Weights of a small GPT-style language model, trained from scratch on English Wikipedia.
Size: 8 layers, width 64, 2 heads of 32, vocabulary 1024, 0.482M parameters.
Architecture: LayerNorm before each block, tied embeddings.
Each number is 500 + 50 x the weight over its row's rms, rounded and kept within 0 to 999. Layers, rows and columns count from 0. Numbers have three digits each. The size before them is the row's rms in percent of the matrix's.

# layer 2 MLP down (transposed), 256x64, rms 0.0561, rows 200-249, columns 0-63
086:446499453541425445546554484486565491474430553471509471480450532496497594556445501491456445508446527500450433623431586522475468612457421441534502520484531510519421431532548520626498521493519539
108:488550483489445517469438557500432582517547508616564501521476478439508509511541561450529492546590494478460484575454662391436496521509476498499486511549425508486521473491439515464432449501392546
080:591527522457559418413434452544566515513405422529486537505506525524554415443513559466495458514451507477462502448480540487462526535547509636480523439503486518573632539558454484460481475499435556
079:522422521473434481610570552525438387548531613515534461451453497504447485536473464419543495536482564485470489531553460532442483478556482557424464479535527426534400558478497502454559605478534488
124:428551566465486490483500471504479498440526528495533439512507473453458561535488481579434503574434510513596439615516463525539512551483480592486511485507385494607463513484431580404569490534418459
117:526576525401610427457465548476494486550526426521475440505552462472539559448415579441495552488435526507450508567549468540503448504512502507560384454478456517486550471476598561610468513476490510
105:550480435534494510508467476428596461507529447522549477435483480520586577446484539422463499501600494583484473468509548544494545531582548477516427569541326518489439465443544554458468479518475480
109:351519487461497601515485473511551487508527498551564548516493491480492472456436389546546459515424481526567504425574446448587465454428543399483505512534491519522512599514547555559546515528447457
111:493466428455463545398485445513480464529511526512534482449547414617543395486502526541590531530530525486524549552475518464516461419459481620378532419470516533490532495553525518526585534509453448
120:517470456509336460534407603480618418481516464494505440491558539481548455533528431539494510555448506468528537500531567445466534490567552524558533465404527581521555496493493462442534454524466492
096:540566608460580525490569463519529483560501492561513514540453558574492497487413528459493461565402476457413543546498397511531482416496449568517401435522529393503483483482534487529531578546484514
087:565524541520560456605525516552516444529411564406448497484493517588573509485475437494476525483515530537545474372587428521520516479545490529477395512564530451426444479486457599466474468533459519
090:424517544500510404545558497573574412452435464510508515509428537475433463574561525467570473478533469527606493528457546522459516439588519528432550494485385540519521430471507491523568500512388510
096:577463434570478494575482460586518533450581564529561446411484520581469508524506488583483555469514525559551543437496433500489422552456503526494492452473560483549473601479459482422452470427425419
098:557546500493472484601502522564506552391509516447479457473398535513378561411475509621482517503500570529477478457517502540553515452501485533551532395418460482468469495472561455481443530542581543
099:550551474468602564566481550448507471484482488477528480483421493521414417588485540617478609487452551462515480470511441504458526551369485513475475464570576475516454430521490470530557483483425540
082:484400468513401498503440521438441498533495447503476482552533527505547481483567542537589592467494471531500542492508429455544540573460571579567517537433477549509456565460475488379535529478366511
090:468499502504544478586477539530501546493457491507409536564454481485555472550541497540401460572548543529496479515341498522550522427503499551492513436468383581495513481515541498395522467475492627
096:611536565516513454504498519590464454472490476555538576495438527483506585407465475545534464503488521495443533444576442521545445385487418443607498582493507446480506521455524462447484539488514392
067:509584538615545485500535506544486559509526506572517469475525491474543538424532557575458461490457488489525515564502450538517541569494449499479447551509526516492493440511385441473393505374560367
107:536497537558521438493526506585462581466465537508553505409564551416554567569532393475481514436440575415547537490502496567447523483389494471433594538452538538471432487475446530461507471531495485
120:482495490522438528455521524475547480443463512487474443418539452495513554538483500547496561425455411378487555508546438453492511543493584536507532492406516506497588521555521587540500557652409492
123:444567426504540466476488519477548472454461522532458439513430532402491578546500450543517577578503433519492511555407538488467599490507450508501484543555377575601457457432476460499592523523515513
097:490459543547562476480452370507463476513432470527483532570489491502495345525485577521496503552478459560557503495452517618491538472537514468459449522439458430620524601511532442477513547518527454
110:528454447537432542513466511437454453505467476561605542518497446600418592421566521518532482500502469568481422501553511586558403531509507555522447549550489542552532428454466484546508464436435439
079:574385485523412436484524463509512536510520546482526502464495645528584448488540487486554484511460616455538490503592502463600481464530438439566447496452491505475474550575438443536492434458483530
085:484485448516491443519521527582589524470501523539538433545371548486468508577505574465478469442473449565448508590520525508500491465450493529435523530471496562496502562425402416372589526493494547
110:441561499479506550538520485553429517527578504486545420472503528512453590493505542499481543478462448477521428489431574439469559575475530617483509521389437575582452433508392521532475493568447483
089:549467499485459444545472492540466479492517375440437474511472511542487538528374615529540469509417578485394493524456524433478480439496517480519448529607479556541466588495464549543578494513558539
096:484465598534560473533515588492550603575490544507567547413502508519501436511514453398504434505478465487506478561493462580507446497513520492472406490556437477580517452519465563459406605430487467
091:465418476513445493504495533498493443575524541567567501476438481553498528547474523474446446414612466488434513445499538427482465404586551484500482514454425580516547566549599533542438560432518445
097:477550353499523515530497588440535502513452490471506551456486530541385541495493500602464540516556461504551546458529473523451553435506447502525442497473525498447594516373617548473476521438531505
138:611574509443486509382409481457536472457538438548502555532523546448505526498456474598563489569495500544390482428499503526531466453544534497542496502536378526487380514471495493554523524563541505
101:545528535453620470595550414500455546543409506575449525596507504469541543514533483506486446527479447519449536456554440405441550507481528475412506451510486458501508518538442445432589484519456594
107:490439538498474463374505472502583444395558475438455488569544563485488487531584508563522477543467549554476516447463536517574559539540488451551497462497403575459497568442469548534376517487451492
100:499522531519455569459415482546569543547573537606514467506452480523593518478472411531461530499498421500389450601538517447528480628514475419498519443525537516526431488481435526429469461515489456
090:528507521455479562540517543496536448379476489508536497450553409524451478531456536513494561542449510549598447542388549409466492470518475430445538484405520495514487551483614554529488593553458553
144:541489430590535487477543559600500495488487532514618495499534456492478510539499472512535537454488483580497501559489603421418497540458474480506567489394500458469526421506413449394432529542574439
068:451568464605469536496481476454553536506420498434536497465485511443440601470463512565531592471555506459528511438475494487399493624500565415570527466489440559515499531423522458590438480509488480
093:447506436459482448442474475519436498489483448583505521547496438481461593477507531503479501519473550396549436552504510523484648515510485518552531397623570498563457455403521497547479509536573538
132:432511536479515520603448523498510471492451437506436532489548477501509507430455500557526577473548645434475516479542559509499459569494414551596442527402456548566480453537468554394502487455549488
122:502505562598454448504565508546485463476426480441476506399514569441485505545548504524460446515409470439596533522572548356427476493546569569445536427466506490583515536503487456500549527505521505
082:604438507439457522425443443573432522480566497510442447500552510478570446486420497486464535552461436510520498577538469527595480537515394471509541525565477494502495591565504537493547456557410414
118:595490440554544441453491537520492554545510545488602485569509459425559540486476610514489558453417449542456605556543489547485518514476472507484544440476448419486480528409468489492492580452449403
092:506621514442355541405505585521518495462524483530458522539423486475429572511563539453519561549444474488508482501568496441511529488475595592526509532558450471520507442502511398435506515554458486
104:537493480435503487524501574474534515458557505502535488539474459509443510580480391471581536559535478421548406449538506549483546486583488534503420415562524552559459531379450496480443524540379521
075:489492435448472459528465443443529463519441490587503519572501438600463639491486597408554513525449523449547539514465490568564533489553488458532434497551501422449466423528576490413530467502523499
088:472518521498458475519486550552518583509487575506567453470390517558549487518420538465457532412569547452427472483517514532461447574464382600456516582486539523473542529493378497492533495411527507
084:533510414504536532500559433461524550501546553540568590467576378533539424419537520539426534492518437481511456496505580458524511461543433502497474423483521417484473462494474451543386527530569578
108:467518573364493538457476596543483398541513540508479500524516521490480585483498506505412441525511479559501435460548530565510445529495529538535465443543431528436588434522479567405460589529498579
# layer 2 MLP up, 256x64, rms 0.178, rows 201-250, columns 0-63
113:494488505520558484551468470525586471493466468365490441479540547509501470492486528448461481504425444504566470523424431553588553492530553546485551371524453474558454521460514496625501625510533505
078:512443482496441441478407525487452502509546513561534571502543530518500457509495522514497339488515530441469489480376552376469486466490519523475574547530439553617530459560458487444572486498503565
081:564529619328467500421534514490529483413491521490518528488503524581531533533544507527506469420437538429481524618430481492506521517500507475474535506532568484480478486541416438503571461504397529
093:452561512501517498549482478409481527523577467567489546543553516517560520452401553522512421450441451450475519474446415608554482477461591476486595539506544387483572483539458441437507456541536479
109:410462510427470531543507551507440466516588472493445518602522511487464511580452419421461522513550527482524561507424600454533444481452557501456439491543600524440611531468504561475423524472540497
106:407487536542523496465451437522527545412514528514549512490541516551594488552443476456529424397412548516590561487563560521493490408431518481511495430542539498488490510482538507548488489482458663
100:483565504568568582438476524418436421465478524474432426481525569469566409541562509501507466446565514513502500506510563427538466527531452394455572554518543502518586520585533560437467484492482426
093:362424478509506515486520496484501432593509474502528505468506523561526504460492533483620594519469431560473439545454496559499514416432503546383513426496539532442514551585430486534492519571557510
125:473536494507509541495569531479544443544431483449540515493554565505423488528475466532530462545437431505517483475449464612634525455496478457564605516536460453482584480511511457414387491483486393
088:420538394452509415502482463482428497477523544558583504502551541506554471608602424463438465433584457513498560538494482557523444478540537553503422487555552508518553551545449537421542462474457518
091:537543575499445549410501476451559618488466526462466567472571476552597478563421432490567470532477537497419535540527560537540555515430501473405511531457481448488504397540521460496461551478477422
095:485473559545560542497544510414530503455523472506450529478423497443488442484585526464533635475473578432426531561459468461627484421512486504568454538511518596451444491448506550522551427500491550
086:509558500528511525586552466467388416465444504466524495500548510495503559555422493547485536534509543573374546521399546461473534572500539487498465395498611482461544467472490509530567419502482422
100:531515534513479418453486510354504528476492527556512577502506511438546398527511413500580522549486530409526494500488565498598485511508396447494573506510562474450501490508540554517517400404520575
105:512549487470459534485491545547443504563458512527479576414545453498608525474398525476528410468542565500555511570533540579505524553426474451459445531556620482415488489419523506396461480519483481
078:505567377555483530542444597451483481561447430401477471481476526519568518484475426465512519547494487539501435553428563437485492533507506594485515422535500509530447521547570552425413461573562463
086:511487501479423492520480475471475556536529425561461549527519475460493544573534582495586430464574542479557498558580566485454434423512439559398531485490522552532530509602443509406476425482465587
093:541505517463590548530455512486577480475428427498483420535473555492513580470553540402509469411521571425502491452558469569496581473531525523409513486434521570503583466473461491465540624565504472
083:526504452492509497480445485520458517503529388443551532473518490495601534521511494525504421464516595570535441527493422641579523497518460528511485493435399511588520519518410430487490509559599437
101:515457527480479560508537517449499440456490475531509440596487504450511421475483529511521421423453485425548517509479517472509607486445617462347552573577499495484603513532439467552530534534459534
129:461508503461464635476559483482510421485430525544499514421584439500482450589522517504432534479493483449523601489606535480539483484494481493519546442459586511442600479501548551492425471555394504
117:492496559489439467564508534516392510537525436534529555531531470504555507480443499418554400414549465462592559577481451518474571489528607540486537483540569381490562531505418458479494458486467540
087:468567485527559479477479465446597547457496514486462522529612532482617545535455457459565513543468465456535542519474411590508422470580475433414522445502515470556506479544465616429479546472521537
112:540513542556580588455485481499491526458462503483483549567457475359558466533489469526514504512393504470438622510440481428508527444544503418501568463474490545534396473574552593498475521515530462
071:518455486619507479517511521544521559468450539557492555492463581443591488527450482448509506462499485479463525371521544458494513528438548512448565599464513574473483578501422475421409582496536420
083:425587519462487527609522439474470440539463516457495518464602494511592512430467408506526459548455587498490573445495475543462534513555512496603496510493551397481486448507475497556439445428591497
103:496573561549461502519318532482560437549355474493547515559502516502483514489520530377507459506533493449568494545534535495532513459535424513484570513528460453429522453491537497544464518476551582
096:460555618556500438514434515455487487661552519442546523430556586446593547461523416539522460430556411482468491517485515466459492498482536475439592504456521462453488530505445557495477484522492480
098:542560515557426558433510515467445373434436559463548495486494465497495486490481469511470516497435540498436516498556532540529482439630482576500447520440629488457554511456570519497522466623530483
085:499507475463410512587447468484596426409444475545524516503457511536541438478519534433409505513519550505479554422609508553513487539419474523428516581524485599501447502506508531428568462564551557
087:478542482418440520545516610444540567479471427490558499600488501565491469587433475494552491422542503459489512575508476477477529506449506498338470512475564536484410500482485482490546555587574525
143:492560492563541626549512465482565513497439475435563496552467533514474422469475516414528517468480398459468501473527550399555525488529500510503570506523528636465497510474509508545487479578476352
103:442567502458437486457510420458546573454514457457473548479630437538546488533450503489616420458567494501553470472557533546514456470535517549457506585518478510504561484495415562612442524485437468
099:443470535559578475540537480480497533498469541511560420491482536439535452468410523380465509475513476419546511453553576567430427536463569487513529518511613461533497558466428384471511539572534519
098:427490511522454476489531479531537469403511437520512549441547497480513516553506515433593520417504533456517542496513492462491541469512459432560604536488597393405548611450431431501498476566560561
092:536499581522489443534374506454488489407585547420558470549521487490516485572467368512515485525405493530573513505432462541498520522484485504547506453487538437469549555514488417483484495507617593
144:507493574508518465513482527519547493429555536524427434476434568499548388508454496403583488515563471485479512525490534391474560545511453552481566509553589560461461471485377423448575468517531520
068:560455418573467548504548472426486498445533472492539611547552520479439419545386513532496474551540505591454520538473454515550451465439461504475476435545542462501460436560454495593524490391564486
099:511540441594499606561309519474532477570503574439516521466490518472458519440553546490468532444515522528493557455508523489528519484461495500494511604455505442439489444593540545481456476404497478
116:501485509545524493513413418498506494503440586430507497518489439538504416419584499492440491477419436552567468534564449445617533424543491546570559558574524526476473481482551517549493418537443565
128:502507526532438518545481496505461467541583536498484537545534512498562489392428536446571393450564392508537502544466488497481604524484640472469567522594559456421540447506454480560485496508489502
091:495563498510541469467488510457507539419508528489450537518555531479540624567601441512517455541467554525403493397536525345461503410500533522444546481535519439489518476562438536404499518516490517
112:453496503538541453525517531428613537510588477439526560589475547522426497569459535481491460360529402533484492461536467597519511433497538493452522506487480533497558477524457509477424578408529431
090:477583448521630549526493567389560478536437507475497429486453543524521533569441478504555529479441423491525456499533428597483450514476536437508487470446620496470481544489416525511440568513548465
099:528441488509573502529539479399490571448499571481510452611541424557599553484491404469591398492408491514483540571521463537477444476416521526426565537486502522467534471507428541485506443511493508
085:510405476507543449434453470437408519489512544433512529472598599534570483620521413417559438466494525548456491469459476499532520467531484509528499368513486562485510529540554543507544528447530572
092:505526516499504485545508455527530431454441541517516519546561410508532548475476501530409512568462557531588534543458508431499553456543552428481452333519536440505469437518426577506465390543451505
086:375474458467533548511598529433528478449520463419528427479569496398591504538506432467547508495527556484525565549482440502547464486438498570507443572523461490491565516571398513572511542571497489
100:465515514468521515452392464484532508452462387382517497537504540475487479572539506495473411511495531450445596411532605472629519462488526575543541475544466553529475487510550515499429546538452451
085:546507476460530537495489436414497510532483455546596580422482494527535562529536490489480587428457510590490519427556501530606427509491450472582466529589542441506534585452532493409440437544471515